From a checkpoint of a small transformer trained on Wikipedia: no biases in attention or MLP.
Each number is 500 + 25 x the weight over its row's rms, rounded and kept within 0 to 999. Layers, rows and columns count from 0. Numbers have three digits each. The size before them is the row's rms in percent of the matrix's.

# up: layer 8 MLP up, 640x160, rms 0.339, rows 271-352, columns 0-79
# down: layer 8 MLP down (transposed), 640x160, rms 0.144, rows 271-351, columns 0-79
up271 104:479481516478488527496507516500491489503494493504533530490451511496550497450483472451534499518480525476534540544571501455473514499525478521485463508491493489462491485494476536495496503520485519470469505493509465505508540481496514477524471552
down271 098:485475488482488485466510499487508442505494502512540485494480540467502511526484491458549503492490522501515493502465514505497510471515515518517499518475488521507480488474544467516502497531516515502422514454491497465520513480500515455501481513
up272 091:494481451492509518516476472501491490539500467524480493509501496557474479481496473524477508497544483498532512507476547524532513471491497525496470516509489494493502481490520499531456548497453468465470531467487491469504507546494484515515511539
down272 098:509560451473494477512467523481505470484504440531517523521500482483492480538506533490479528501480519480455476477461496517521506546536503493516531496539529486489475529470520494465484504507510476459493510483548496502508459466538514488519497474
up273 100:475493505546527524511480493466490475504510499500521482478499533536499480539477517495500484456520495514518487518536504517446471567519501455488463522521467467497540487467469446480507551485468506507488502519451517497468514515490518469446520528
down273 089:517535468494515495560541520474502489518478481449475471540521509512493492482494546472476494477496471507512565498469517491556531525548511530524476459503507503505501510517485511527522504505475511461493505497482535509515461509492515502527491485
up274 103:487480495522506539504506487465483540463485452474466525538468487503475526519551490509540491451510468508505480553533534511518518473485543521502540501489495527490509500515497515548481522477467492466461489523495488501476504554518476549525453515
down274 095:478543529477533498522545489507517477525467526488480482512490500512512504509532488475411503497502456541521533504502512516467504493470496470511517477484511520468470491478499510521520536516485525493496487471486491451526503521492475513520491488
up275 108:526502524500505534504555497509511535492485477510513487483462462541516482514538546492536529500530479508525484533509501561537465453529518493490476532473488503510519508492488509477550487522495521554477470507514526476499546563491474475545466507
down275 129:544491487487520512533455500460523490458492461508479470547442489473495491511481498531518511505508517495514498485499505532515512477534500514487483515464495474464481525515486527471492529510453511509500548521470496508462500492530510472539550476
up276 094:464473568520507470552490508536476516493544530484523498518519547524464475479500472510531510462491473490512518480499460507485521465536499486484508493504504479543578515500500485480512520457502506485479448495522506521490461521498499509479528540
down276 101:490522511489492499519495530527526456521471480483572515487462488501521456539478499518497524494502502507462513481483478499527492481510521508486515520490479502508445488428485476526505461493458536546513478499456516515478520517439517536514516505
up277 101:525535495499503536521500484453498491485483472524490545462476518484485480468487486483488538536519525456505498552492452501509537550493513513464525510517504489497470497505517515544526472479472513499457496516503486491527490475516508555518506525
down277 099:532484474507458469484484492533541496449490507473480530441505495510487523522500492501419479466505513494490538479503498466475489469490536508519499536496539494517447465523502506463487456493489486464455494506525526478467502463501471493512493520
up278 100:456509460493508533499495492490485497476481491493497529486459470477465465492482495495447484492454518475465514492491495501518480495520463443507483456474502480531507506495503551443478518476505483524487513511536520515532504516482476534495512463
down278 107:513497532478491505521497494511505473525460519488466508521464446471491528498486517468479472504494527481496489487503525501492498509547512488523495483515492510472473483495463491460424494487537481489498471547537489507556474483468504469515491509
up279 110:483512522490498515531481493483538503520483527488508489534498503503515502496500516455549469477513489553530477456520503502491519513449484540503516461503531525491513487489519492489534500477476525527535483530454545507484491467481503477416505493
down279 102:510529516508507478481531474515498481508523512493502544498497486474500477546489497492489466487487555498514502502537524465453515496491499468478465525526454528518496513507487447518488513512510514508521542562504453492503489449550504470486499523
up280 098:495553501490512496443530496504480486466486522525475495533498554534499442483489491514535466479506462508492490529538491508492485530511512474476506515510508511477516511489504500514511491485528504507543496475513483480492523474470565534490485498
down280 092:467547501508472460475449521517462502510494542475481534549500492491535493509498501495504514512494508521483547514502506528481511541490517511496510514519538534521540513491495510523489504497499494514519545469495512494562466483515476495469472522
up281 091:503526478490499496507525506495491524489500521488473488487486447516512518477507488530469475513521497484488496471522467487550470507494493513507424501461479474436517444546514510523534493486530479481457484530464508523518500438440535471527512490
down281 100:477499524521512518460527494513493497502493536477499555480517517506474458490499490508517478500530498480497509454516544521470481547512440475482571491537547525530502541513500473537532527519495519506515503507505514501452509508526487601507496501
up282 101:508533521464544480503491502535513526500484529499473517544489497494492533503463477464492478469510516465472440472509511506551504432493493475483497481493490481534496489487475503516527543535524504504517542472530493488483451513539525472490455506
down282 094:488466516574501500479503524481458467530512528508488504498487473492510461452517521488541508515508514476521503509499497519526484511468488488509529517502482516474545517512541497487488516489469477523506465560499506525450499502515484453512505511
up283 101:502483505467478527481525471434534518496453532553495447520511521504508499482494531460514506466475540521549479522508467476475496485494514508509549497489482466526511464492506534499493483482494485499503499503444483487515516501476538486538483517
down283 099:485496498507513490478510474573493498501520495479488503472514486487472530475469540518523495467508508507431508457419506484491485524496516525522448528506469492495526504503519501493498505502461513531454515519462514466481512471518516462513510508
up284 112:475486500525557531532466511506517473557523489459468469503490493509514534512488512480511529500525494466493484456525501497523510490520492496513456482476495507494512479500477490516553541493452538461469477532474527496460483494504503457488504487
down284 100:505446524473491516481502494467500471520491481485440501489492515466493511500532471520558508496520483509479526472461505488485491501461507482485521505527529517507495449504533465512516530476515479480504510502515477526525474497479492444460516532
up285 107:515516498493515502487477487471511515505547475502494482546484492508486518485484473462533508495515478498495478526508477514543491514479529498505485530522465476487507494472517499486502493471494499478488516466534543467475512496504502476480443566
down285 095:531500457481496452493504496474501501517522484508515524497511521517464493507488504460515528483510488451469494519492445483440541505509524557500513514527481523522460484514521508523493490540484509543494476504474520502440509497506514469516500495
up286 089:491494533472477479467493545498480466499480431492493524484532467535529486545515488501485494497476501526512495535428514497563486507488502516511475477478482480477481470500479454491483454534476442490494504497529513464541508531483513478511521552
down286 095:529514476540556503469489442510485494498495516529501510502447518529498510504465473486491475524513467520521454512490488426472503484519503497488489528490485479530489488447459465499516473479525486520499513518512484521522479525498466492485568490
up287 096:518512526541509453541486507479515529531530504502530477499467526464513510452527517521504506469522463504506462469511515490523528510476495488550535499510553523517477503522474485472486501489462517567468474500496503503505515480466495507503507544
down287 094:476474501517475523492481472496466487500522507505514502492499489471497504466498573528506480474484540473514499472530522514512498510559525496488508473475479520504509496487474492497513508518494468498538516466485450471512472485489454526511512503
up288 093:491475511498490464499487474515513471472507476489502510468473522489523482506496506493491453573493503529503483510513504477518506449514496498557500533440510495478512516470513526490479524488474472496470447474514508473514487506491465488515470447
down288 092:525503499479537481479540485494492500532466495453462508475510529515514492539476492497493541486505461574492479496543558497528491468478452495456529470469474485457551507552481484531485477532492502531513516492521518517468506504504498502528477503
up289 099:504499527497502512496511501506509521519522497555492505492448494490523539461496492466528507518502475477476526493504513496466499509522479486487474507474544545549511457480506492446513484496484507502487551494489511488526504491510480461509473543
down289 108:524494495491530490506541513479513495483458495483524491520492483489495517487472504457479454512543522481493485466500483491527500521497505505513494474541466506573465509442515444479514525482472536528444455543517515474502518501497519481518519462
up290 099:500466484539519531542500547504508499527510547483507494478525491469528538460463501516500496486485537490504485498493529498532489512497456524484499509501479466464505497509490464495464458505526488488489456487481491482514502563452513477510499550
down290 100:506495480514512507488497487480488500538472511509492500499531511500476534480489545527463505491547518493495493487513533533487498526456519540495505503521490574496500480479514534498458491492576523491475510500496511505492515542540541520473517492
up291 096:475504473473505526503475508480455521529478477527466473467534495505499491447466482468501484487475507480505481485496466528518468479517457469481471508511486510533501466440528532457532508494513523501493528483557495524496523535518506485500477498
down291 096:436455522486475469481474483535493530489514493472482477472545492477497480494488483502492476474461457549514476500474507501485517500511508524529487505535530491477489540513485511461503527474511514460510548539462476493458486466479499469508466481
up292 108:533484507544493488479490546489532515474503513500509477457512573487496514435521505511509478531478526484497490501510479482475483509518509503464515494482498489484527524533522460527510506485472524519510486512485475468484492476430491480484481539
down292 093:528530528494523486494470492480488510498462495540477521487510490513516514505486451532502489527483553509507473519506519527523508501531510465526480502543500498498499507511504514512546477527504461483529490496508502486557480517493506423497525477
up293 092:473504489513503480537513497447466522478532532502511505490471470481466533523522564497501506502523504542497498460506523467505534522490529506474486524508501477487484482471490505527504471511512515494446464502501475513439496490499500531479493553
down293 124:510509465545468507513487486532506524471493493509503482497550514480472529511464568511490496460478510509496559432468511540480485523535521461479492495493480519467491539508503440493479531506499514534492544465472480519496471486504536505521540483
up294 102:466488482505466483482477504459512513511527457487490521507455553487541459501511485509519517540447522455554490467530537487506490478490516513482509511534462527509505483467487478565517495531513475466468450489473530512519559528411486490495532519
down294 091:532475477544530493456465467504537507401460521512510450534498503501494527517504514524482536526540498450500478479501496500484480512516493499468511527501442487505456519502461484500458523520506469499559511473511468482542512512481496496489488528
up295 111:463474509500503447505509476496516460469505499509475518553480550507526516495507541504561485524534485492518538457512481455515544478531510497459491488441544494497481528492503511490517504505528512492494533478468462488505520536489473531513474538
down295 119:539466479516492530504513516531526543505475547508455533453513527493479478470501492503523505493483476488478531512431521528521486480491515506469538455514512520460428509502510487494525496479533568467541501461469474496506482473542500500496530482
up296 100:466502491519486519481483505498447467555517527542485502446529529508482472486508511514476499489485483527486495467511539506513484504472475526459522461460535517480483499488525509464483494514465553534475455487471462494491470497513453449532450516
down296 098:496507454511507475546524531496450517518502451489514500473459491486506507499524499494496506497442491520444528482506497484542514512508534512471470505534483545527512490492491493534484507521490469512473535488468454527514498492511456546474496520
up297 108:486510499508485520492479516521500474511485504507443474525473487551508480578483505521546535502456534501494504528434480480512484487478474491509535492510509513491518459504492492471514524523472463483538492517511543495525486497537502484491450529
down297 100:491508476506505494515493486506521529505464496461504461482532505461519509474485458524521479489528481502500487525495475498527484525517521537503493515497484490522460498498500487449482527488517474479510500533502515586487496467557512559493542484
up298 098:519471502482506463509525522447476475479514477553492544470483468466469522523513503537538499476516520516474468489449472463496484496502503491479520485498484484515502455501485502465497451507530506526504524508491512490456504469505520490493513477
down298 085:486519507530463471485456465498501472526543561466478494513487476519480505517511476463481474518525486519539511494520510480469447501530540509480482465497543477480500517517512447496494497499502500500486526553503508508473525456496462517520480517
up299 114:500494503468561480498492480453503493495512478496503510531517508522497492443486500511479545469515488514507507506493475522507481517502530494440499458503483489505508500450554512490510516499476480536507470478492471525503510516466535554482450469
down299 099:491479502538462494484518526506491547491482457512473497498520509454474520482454502491488451493551479488521541512483468527514483493498542479440505475561504549496479531496484486515502501491474505497500521488508446488497468468527523484462523544
up300 101:522479516455505491553482505554537495488552459506502524512465469513529496497481461469518490505507456520500492507486538483532506475484490470543525448489442507512465498520513498494485545513496525499489440504497499504509488511476530495539524538
down300 113:442493510476541521485511505532547516497514501462543517492477469515511467515462469468510499477533521532460512465527517502500480488470466456505493463527536451494513544522550480481491514531536524538502493460509553506504475502516528519477518482
up301 097:482487476536516538510532511457490479490556492475485472499488516487505524466498538474514529543488491498531545512525490551516477506503485533495501517523499494481540476517488481527535502516479543499541458558514496492520477547527517485512466482
down301 086:493507516457520510448503523541515526526456518487495478523503506492497483488460476533498471512529470500502504478494492464538529518502531527514571496460481536522474527474527491493486509501525509527471482483536517486487491473502492512465462516
up302 097:483486537536510477553439542451507495486504502503478504467528508521496461519539540535526482489551496512517500481524480453468530505496473488494511512464483512459512490492489458506461476513495543499477511473503475515480523496485471519487496519
down302 090:566486478466500473544416481537507503522501487517502482520537467465502505490509485540509517516494513494486471485514496497484510463481482516508506508508450486477499555514518514499512524473431486504518515507530498515482463481515528509475461469
up303 103:538519560484520478515497535438485491494508534488473528512470498467487454487513505492494486543508490514536521508505530496537467559475530482539517513507498482461525515464488544480517515518454546471508503480552529578483475465452523483460536516
down303 102:518496515521455537467499514464517492480502490502503480514514484511484524546499487519476508494512526524479559473515528485469489507491463506500495509480521503490531486506517533489480520539469514517474460506508504572511455534526490518490501471
up304 100:503485468496492502480543478495489493490528537495487525496486553489471514517534477518464477485479485489525525542449463528529485465439482472478496521493517510523481485502516483517485524463520510513474472495535432500501531497467523526530501531
down304 104:451485489490480509502539440515482478489488501479541525479519491515555514513518474462494515506545479541510531499502516472481564530522513531493475481481485502486530564512514493505514508501505459516478556484488470507493488506458438490510505526
up305 094:502556524471503497512519480494519491501511494497549533493472513512485488455485478487472485548513482477513504518518495481527517466494519483519504514482518461470512526518489500487502523493513518473487542495526503501495490482493461529451498513
down305 104:489517511491473527522501493509499488548525487526523517522493502498510474484476518475503481497498468483486571528459507511441558503539509502509456502511488537501506523509515513518484524495482466506522488482493540529536512432508519561547511477
up306 102:502494453513517526477474449498477464502490474498487452461490465506494463505458497506477491507505520534485512568532497465476482467482451477522519491489474474501520558515573497472476497500497514484534542543504489493529511504514488519480486482
down306 092:437506510526490455472487495506504467478489464484474499497447537488496506489487505505497516516497477518464520478511520502491452511476437491549482492474500540509504539533523497514489492454485481490497481471529514508530500506520466498498538506
up307 089:486489469523523470520508513509475533467557435490482493506492473487511567476550513502501489485509499500462540453499447502527487545476506510482469513505496493465441499548518512474509493432507445488497482487477517517490517494473476520519520526
down307 087:543501491521449533495485486529498486513456498486507466505497509472524492521504539525494556520485508508496501484493553521495473485525523498514515490519472497483505521524472501513472543508520556508496509489556466516522514482509453508468501481
up308 104:504484528520490502527513504529466454500532529475487576478497507551526461525475539516519526490462493450557473497525517476511483513511496495508498466465484537515549521523521492482488552473476523490491486525486524508464534531542499498506491548
down308 103:530453489514475486496500490561487510464482551500507525547498517526495524515460485533515549479469494498456457491466482522508484508511519470515514501506537510483505449525526500482498525520492500489506515522470494537521539500495496479496517494
up309 097:540520512455498468495479464520535488522544520517493502486524519488472507488510464490472554525492491462515469460480470475509498492519477499540519503487523496506484524477503511503521504510451487517489480493487513513488435496537461498511477461
down309 101:492540527519505540486504445483515505493485495489459511494505502519471475480538471502499466506535520502507485467457519522488495507500520462485461495516470498508493499544515485494468504503500474495487530504531475473475534524514522528525505515
up310 099:548497462497552517503489508530514508537471496506468500477447516536520454516472519490509504516501469462470482465523468468504489503491516466465489477514474543529517472500482506494473553506512487507496499490475495490485503504508482497502507515
down310 102:504469525514485521457496467520496519546526489541461463467532492509504504479464544466459521503498507463476499510461479470510523476518489475499483478506441478514490478489488482479514456504508506527521452459464529461499537511503454523525489529
up311 105:470519499534505504523482537525534486467542477543485517483505499487480521509505505536487486527431519491504515494479431498511499509497504515492489510472511536471513484510528550515505487484502476497469486484488514536532498528485488464481510514
down311 099:503565502500475471481505463519483509471462479521482465524494488482537545490520460544465525479501491531498527533521457503512479518467467465477511515510486497474508489518472492465484472519502531455475477502517529486517430486479513508489533509
up312 106:505506517482491465424471525488513523546510531516495525508493491500490495514507475530457482487522497474529488468537486466504506527498500541523477509488493455508475544468453477502496484507497491515481447514475548549429517518471493493482538521
down312 112:509485495462518488504482496517519519483463453509522436511527511517466531540508514490437512480484484512508510471427485544494498530512497513521500472464495471505494520527510507469485551474520493472502482512518509527538483492502515505473524478
up313 104:491513525482497472491497493491495536494506528498515520487484474480477508507498455522516509498466466476534477489482514489468494538528502518503498541485488441529487494452483506481525535474561497534491514527564466519475477477514544524502504539
down313 098:526478492539543489480550456489496489516453507468489548465487507502481484530490476495489521518498524524510504438489512496519494539519496489468551480527487497515506517476463466517502478518504484510448546474486494510478509503504524468451545477
up314 093:524482512534494552529482507509413529463500555510484530461483518529477458474516481519471497538479519490498509488444514529466469514441473542508512468489513529516512500534495492498489468509521477503510504507517461501513528493490506448505483502
down314 097:476463511507532501505512480501508538508479516505466515469509525516480495468490513511483472495482472462471499498489517493457494528458495480521486461470524524520506525509499474493513504461454465473500524523448495460467534502480454462540441452
up315 091:505530530511474516543492541552503505477519486495491497477493496525473496495521506491524466488500502473470520513483548535534550516505465447476523539481492502471497457547512548457533537506529521523479479516497467468538533475517437511465522477
down315 083:514520495523497542481472506486519487544501467486527465498504523501529505491503512469476434427435475512504546481452501523460486471485487494487536463470476498555502493554507505476493527513457506493506521466496514492504534488457485485471501482
up316 107:537504517534529520533482531494511536445463502518504473462518486531490435466543555517549496498442475536494468473513502478534491533496491494505484530500502510506478513450476524531496501475495475545502499483489524532480512490475525495489516526
down316 095:502516501477516478433510517513474515473520499472515485509480510484498520496488506545525561522528520489478502526493532511514459500505487504441523478519479463515532469490508507493506457509458550482490520515518479489493454519503486477476496474
up317 118:541506477495526513512522495465495500483492477495542472463479494483530462482529513524543538492503458525551466495525470531519494449543480485492479539482473506535525523478477495492502498493503515528521495532532461490469536544502456464569450520
down317 144:561509480506537512528446482477520460461519506505465516516459463493490472495469500512525527468488501507488510533481499519518487430518556461439483502469518493509497542510484494482495537510477508484506501541511494517521494504496511493548519514
up318 095:556479540497502507485514521488544502477470524465502528481503537484510509486504468481513469480526483492516520525508486531480513512517470513531503499549510512517471514494522478537548504496530448496512511477470449539473517506536525461509519518
down318 096:542494475504518489499468500541469496539567524512538468514503492511517500508520508462481507546466483505491519473468515475509487456445491489475522505507548535449483528499490481486470454473520538487530493471519488536471493478491487503517491540
up319 108:499563517492504540516509503486480494445495537475487471493505521522490506536528485481501524471509495505495485510505517493501466482524505514466508469511542430486472483532524507512489487493463496529483515484522481437505492487512435532523501489
down319 107:476493517499489476486479526522502453476467499501449511517485500536495511487563470482529525525504520464491506452492495553497473452495483514507503513484499537531457523516485510503511495474535516488478485518508499472524508488491480466461486465
up320 097:543539504471483500468500507508498512536514461526455490510487522526486502496533492486497534499538472453501462491489448451519515499500509499523469472478517508465492512465486494464469526489461532544504460529526505466477526541535509507506462480
down320 098:499494453464474466513493469510542501528422501500511520559467498470491504477483473481424494495484516463553504469446535511495481523490498532510512465479498500498502524498481530484463498498476488528500511521524478522515480499458504499448559508
up321 097:526487516492538514526499477504481501469490432493494495471518495524530502521498506547520489505512497482497491506476517499476507473429503496506498517519486554476506506480527524472505506545494502485445499486460485512469527519493488494473399504
down321 100:554508530502466496523533428509498548525471452488489525429524471506483529493529520478492483507485480528488518477505502526490501488476517469483507459499507563491529526525471478447520507492524507497481489481542517428507458487522506530474504543
up322 102:536487511481507477499509530492483505542499491521529525532529496544560535513490545497528510485514532452469487515522504523497465503528489499515479475439533498499525487471525471504512477501504520489489552466496512507535517512476473518494532478
down322 107:477472449468526547528517451543484513445460508484503507475520517496466539448506503478500519514530516520458518496488524527540476528531503536497510534487519523525477519517461496502490519548516508482488504516515525503529506491494500517468518503
up323 094:491537501487516467499510456488545515522462530507494499470499502462535470481497520523499488491504499486497481537472482514486511502482529461521479461490468474487494517462516489484458471520527501460511532531503452475479467510551483494512520507
down323 087:470458534462522488520503489506550478502497509511534493495510489503501526534497454500511465501508447443492534448526462526487525508486512513486538505530506519473513468472526512486518498502498506436457512512471518506498496530483492499444505467
up324 093:517567525446500495513497482509504491490509482479468463502537518505510493488515522472477459486460508526479530526472433510501491523516487514527518471561481505454480486487506503510483528484504533508514537476511489521469484506475508528484518515
down324 099:529444482505480483520465454491518565495456518522489541519481526507482481531502483541502532467505508483511481489531544513523505474490484510486540505516509450552514474509475507477502464509512489446500524477500490494495477467507486507467472465
up325 097:494533541550506503490488496524527482512493456449507532446504483556526532488523491518507521502478451491439492512531508483499470468506495519498452508491495491548510506512477471527514543472497504485508458499493480475500545494473482523529447473
down325 089:559461517457457571540489508519485509525522503482510499511520502486484488516478503481538489520459514484487537520509512475535542505527473528500511544497503538520509531478472479476471485475521517479514511478499477485503498493500521440465465442
up326 094:509489517500532530523483464496485536499471553481541496459451502496471511486518518461487485485525524485509465485521479470534473501558510511498497529515535414503538491501455516502497513504480458544475450554506539496491484491479478480514511542
down326 097:481490523451524494554526496507522458500482489489513466502513499490495457522512512549500481469513487505510520459499519494532514506484524474501520473504495511521514467518550542532522467488500488498513509464502504520517530535492512511524520423
up327 091:504545510437480458506474550501539499525490511485499510441502520526530478514496487507490479537484440488490497452533515466551517491486555468552483489482562523512512485503493521490508461498456518544516457502507513471489506503510510534504520492
down327 091:494482546502483537476506508491501501492538470532470499509511511480538541485494481515526555526520576527493487511522470507504487482493458485471525458500520514484522505544497510526496513531551486469495478502532501484479526508494522556523469498
up328 100:496518516483485550479504528493507498529477515498522446495539490522486478476496481487507491489520532487521526527546471564438484523508460502432473467486515478521500500525496528539504539505526539518476484495476494486510475448510439533531496525
down328 084:529474508495501510462488511476502483481504508496472472512497515483508489492510509547527535487467481490507479514530534460550482529491531559506525529475439516504551469498503525483499512467496509440504536461479469480544531489471535458479492497
up329 096:513524485514496481521512493488453498468508517556520503508515506506493464446481485521557455457503509492504521519495464548483514483499526548522528502484496550536505484494527507474489506501497507484513497524464487537486510496446538455455477457
down329 100:480441536538475513519522497521518506531503481491509469498475510488500519465449485493513496500500497544536522469528480515515504534488488521508505516442528495533548515505508500496532530500533535504497460502470492505563468474484523507497522478
up330 101:454488492533538478468466471493537549497538516521482471472510473554520528492530495491519513487556492491538460499514511512494461468481486489509478517532495491499536460467506502493512509545502523520480532468479483511480462487549461476508516466
down330 092:527452490491467538517499505535479498506509488542540463529502510498529518543497488491496488503537451500459471445486481511486533510474513512575523480513476512492527565476525426484497482514513467517523476500501439500485517494519541475467505448
up331 098:473535500487490497448522488498498546467489510467508492509488525488480451542501484529500518469475493482553498552476484498508499502537520534465522525460466509531508512515496523518504513550477491516522519466516533518476527499489447500511539492
down331 095:474482535527479489493486511477471436496504488440454461475494492491487490552476527473470509498539526501490556498505482480476508519491510486513459498460525484481498509459493497504476552509504501477514487505532515466555531468534510533491508517
up332 100:518515529483470500515507482451498495524518502544484445505499534499491537503559497506553512496534474522527507492546502485498524514490468469535515509512517525517515531484511515512549474545544499503453510502528484494537507462501521479536468512
down332 095:525483473537506516499485534479536519498400510547503482511485488485501516473482527517538498549514468513513513502517476472505485497503483496508450551510499449472449554542539462530490463494544486503498527492510493553507521498475517465475524488
up333 109:516520521493454435519467489520499502510530482457509482476494506497469499492499477471502504534475486527490468482510494512536508480456498468517467493476534503499521518546476481527531505463510489495499522499504503464513521489516505465464520515
down333 117:504515520500504517480516478471511516515494487489466498449502490465469481475446501446489516535461534541516462531508526525531479517467478491491489515480499484482508536490451523520487546469501506468483457498526514537503480483509523499486544500
up334 101:438482497487525528522500479524534520499521480470490496509508478475479502491483503493474482516458470503450520470504528554506471487554462489471496529478496573507483525481483545525460479500486508510499477497503499479501517541518495497514454499
down334 091:555464492479481485465526497508501466526491532519484525475500473491513528519497511480500455490522529476500490472499498478515468512511484528487499505509473544521491486496498489526453540509492523509469498513530464517447467507533512495493497491
up335 107:525526503534524491500533491480446521478477503454506526502504458518490497514492450486486499468520482539504544540473509492524491522481541494454501511488485479503527472470498532529518472518506514499521481461494482494477494498503485561513492510
down335 097:497483470515502475449500560485509532479532470538526501475505503462503520499514532535505490459484509513496470464493480493505461496506532516492476503527525535440472500465562508499551493517519544495498498541478510512482506521520509531485521483
up336 113:517489467500492511502506500481509584525500526482458490498499477515491479551514447451506461555496500483494433481502489468554479471470497502528467453465524493499507456518483500493519492543540464517484489491507505463462515492511487510516486515
down336 116:532495517481468481484498493483489531474461524485503476497492459521549542489483485518537511511488517508532476490531524467509498496523495460513533471484505456519531529515508533485504544502510499474520476470491531504525462501533492501485485515
up337 106:521490517514479487496452545497510489485515532535509536552512537486491513497488495554537490487521503545468510492517458492543512500524478519504504487521460477517488513427494488498529476485523528493490386488508478505495509497527505486486487488
down337 103:451475521490517534508555503511477533526525473523538526522557541479523481465488460478551490506471494508519485492494515515488495479472479462504529515525510498486515524491543507510479512503542487522510474529499523482503504522500476481497530487
up338 103:485514547479498544511541522493511494468479517524453497506490545486506550510498452451527516507480496512478513544523522517532531522508523483479490510499483484517495482507521471505518511492444502497479513498485510519504456523481499459469511487
down338 096:475486523486580493522464515537496487528470536512516498515522507485544504491448451546532526539511521495538466474497524494490483526438479474497494546486484484465485499492510510493488470496454495500466500488553487498498495496523492502470511457
up339 105:525520485466534518522516489472468500502471483497507481506479470489473507497547483557487470491447577473513521541507486490511494518538536500500454461504529474516501457498507532506502504503512560511506495520523523500489490498521485515489468499
down339 102:507472471516530483496484487546509494459480483471508507511481499487500477499509515521455503480482496529443525436478512537486510441470505520488490535533512496501456518500427508507481502497521512463471466492508517474508491474520538523491524491
up340 096:482509528502465519557503503501525483497507477495467526455524521522464515490511477491554531503551499498505482530517499494514533522481509549509489469521512516490473528512512489526487455488519474503469499512542498506491505505473542529501493541
down340 098:528523467496524473521470487482498502444500462499448476517465470492514544490482527562494514517516497511495502543526573488444486474446498509491456511516485472504509483483474489472488504489472483477485531526490474530506495476506557564484470496
up341 102:469525530495504478518499495498533483501477510478519538506491500566481473482508542487514500524541556502516500516501495501497476530511512490472506490533504517489497483478474507482548477482485458497516559502477503525524494498504473488510478493
down341 098:530533496463526478529498469494455512529494456498490534522470528483514475532472533465535461506468456534537483540487549462523491487497485495502493531486503504506454510493493540501484494474512519519510484448499525514489493521519466504533472495
up342 102:544483508523538453525499504514495509504478527492508505470512510503482532510537492551484497482549408520540511491502485445544472529541504496500504501473507480565481504507474537464543480477472501493528464511544511500509495543506489518499500536
down342 100:473493510507460474493537518480491507488464508544491493480443517477464516554470541525520487515490495490548520485512496500479503519467506475486500498483507493504503512503510483509556463503498472462535481433519464495476524507478504539524541506
up343 097:501540468482498446506487508506486491524449527521487482433450523505440468527517505509488516514471483509491489496493524490497474469515465472509477469530441532490509515498470499459486522480504487493520527501458491484503488512464508445522502502
down343 098:519453496481482535522454458457529519482478490524492454528493500515524525546477503495464525493488507484484511515518488499508482541499487491486467494491475510508495506507464466485488504489500491466513564515512505494554474500480548525491478445
up344 093:536470460493494469492439453519488462502526525524477464459446471456531522456478525485556465514523472514506447504539525476467525462527498501516516503479522501510487474510467503484499530489510498539500483509496498464542533471509518499495499520
down344 106:483558538502496483517512546470517524480496504522528519494532487495543471488469474512496512491530510454467521476499539463505541537478486491517488498528508476536530511530511464497500452504476534510475511423490501532500481529524537506473495465
up345 105:528538479474480493530519519469498525524522482473493515541509500507488485498512507501501487524429523528503514493487509536495488498473500497469479454544489495495492535459538452521457470497516476508495513487532503483444499496528536452481490490
down345 097:529510521526457491499494485502480504498522524512557504516518514509480474501493508484480486517426528484536538499520485546447491477438482509521536529503489516543520542517489495513483473504504501506516507501486458471468541547461507503514475491
up346 104:466501527463477497473498489514510477514495570476524516463500486486482542475467510511456491515486512511504470510475506472517503483470474495552497499507562464514494460487507527476484500500534517454538464510522551458515517477500501478535506495
down346 100:481488500499488526480485501526559519522474457495506510519512465513480474480493506519481458534482458519490523485502490515464527516518503484512525492506532444451473542484491469473481533453457495503461571447480509531496485481567507505512519497
up347 088:506534499508518518520505506494503491493533527474484482499506454494508527505514558492468538447514526536473486513489463488498527510516506523495491500506450510468488471530479502423558501506504451509523498526458523522505537492509490467508516489
down347 084:478493517487474480484503485482504486514468481501559523533480526495452529497502479490512453493468467497513496512526518508486489508544502521492538509526522508531498506474504476527445495484556514450468534494483504507499495497505526491515469514
up348 102:455490470474489506514475503455499505494480490541490500494480468477464477492464541470434517470517496458511451461483507485481539512528501482473481536510525485516497488463491490456517507460441511532508502502501494518476525508478503480521502499
down348 096:509472489502470505519464487530506436501492471531495498482485500449462469511475485478482468513533448465516473520518497494514531474488533533488488477507510509489525513526510454513466452505495524509511523473482474510488523503499495452534542473
up349 086:487498494456493456549496445507497519483471549501483501560488484497526429495463502507505479564525500533509530535523507498497461458515516475487491486425502469487503518483525487529502490480497503492473505517533516475485532489504519517498492527
down349 092:463501486512496490483482512510441511513485526513491521520498474489489527497502511556482494488534526484493504529460440509513489486530524486527494490532471563548542483492502440475466475528514486487491464537457512529523486472477478507513460464
up350 097:527478501469475474524535492525500507484480492470484494489540436505537520500475501507517512466528460508548480561510438506482470476528531452461483541453512496477510513503535516497550489477473490514547521458511501507458507489494487519514491495
down350 083:475504523500468535491535529534517507527499517471500518485459524485523454521485513487556491528525475482529537486500531526490531545511505496532539491500552482520547496454474532496514453515472499497514525512525541481485518470508504463478548496
up351 100:473474519516499497470479505447545495503508511496478517510511511519502471473496508547504505516515472522513538533522477496517539479517513481501521515526525533481488511506495490527459484510547512513482516493492517494506523488512539506505481567
down351 090:504495511527469489477469535516499508478506526517476520502473472500493493476462478495545465550560482509518521436519500566462500525499488491486523524567500493532484552521474519552508517499522505516499531519510482534505520499468508519519514542
up352 110:515487498493522453518510517508481466484504545548527515462532541534491458481497512495548488464518523474520530490518499425517541518541526494500494488483534518521463460460519526513493471510492532539540556469501514499497449506483478517494467546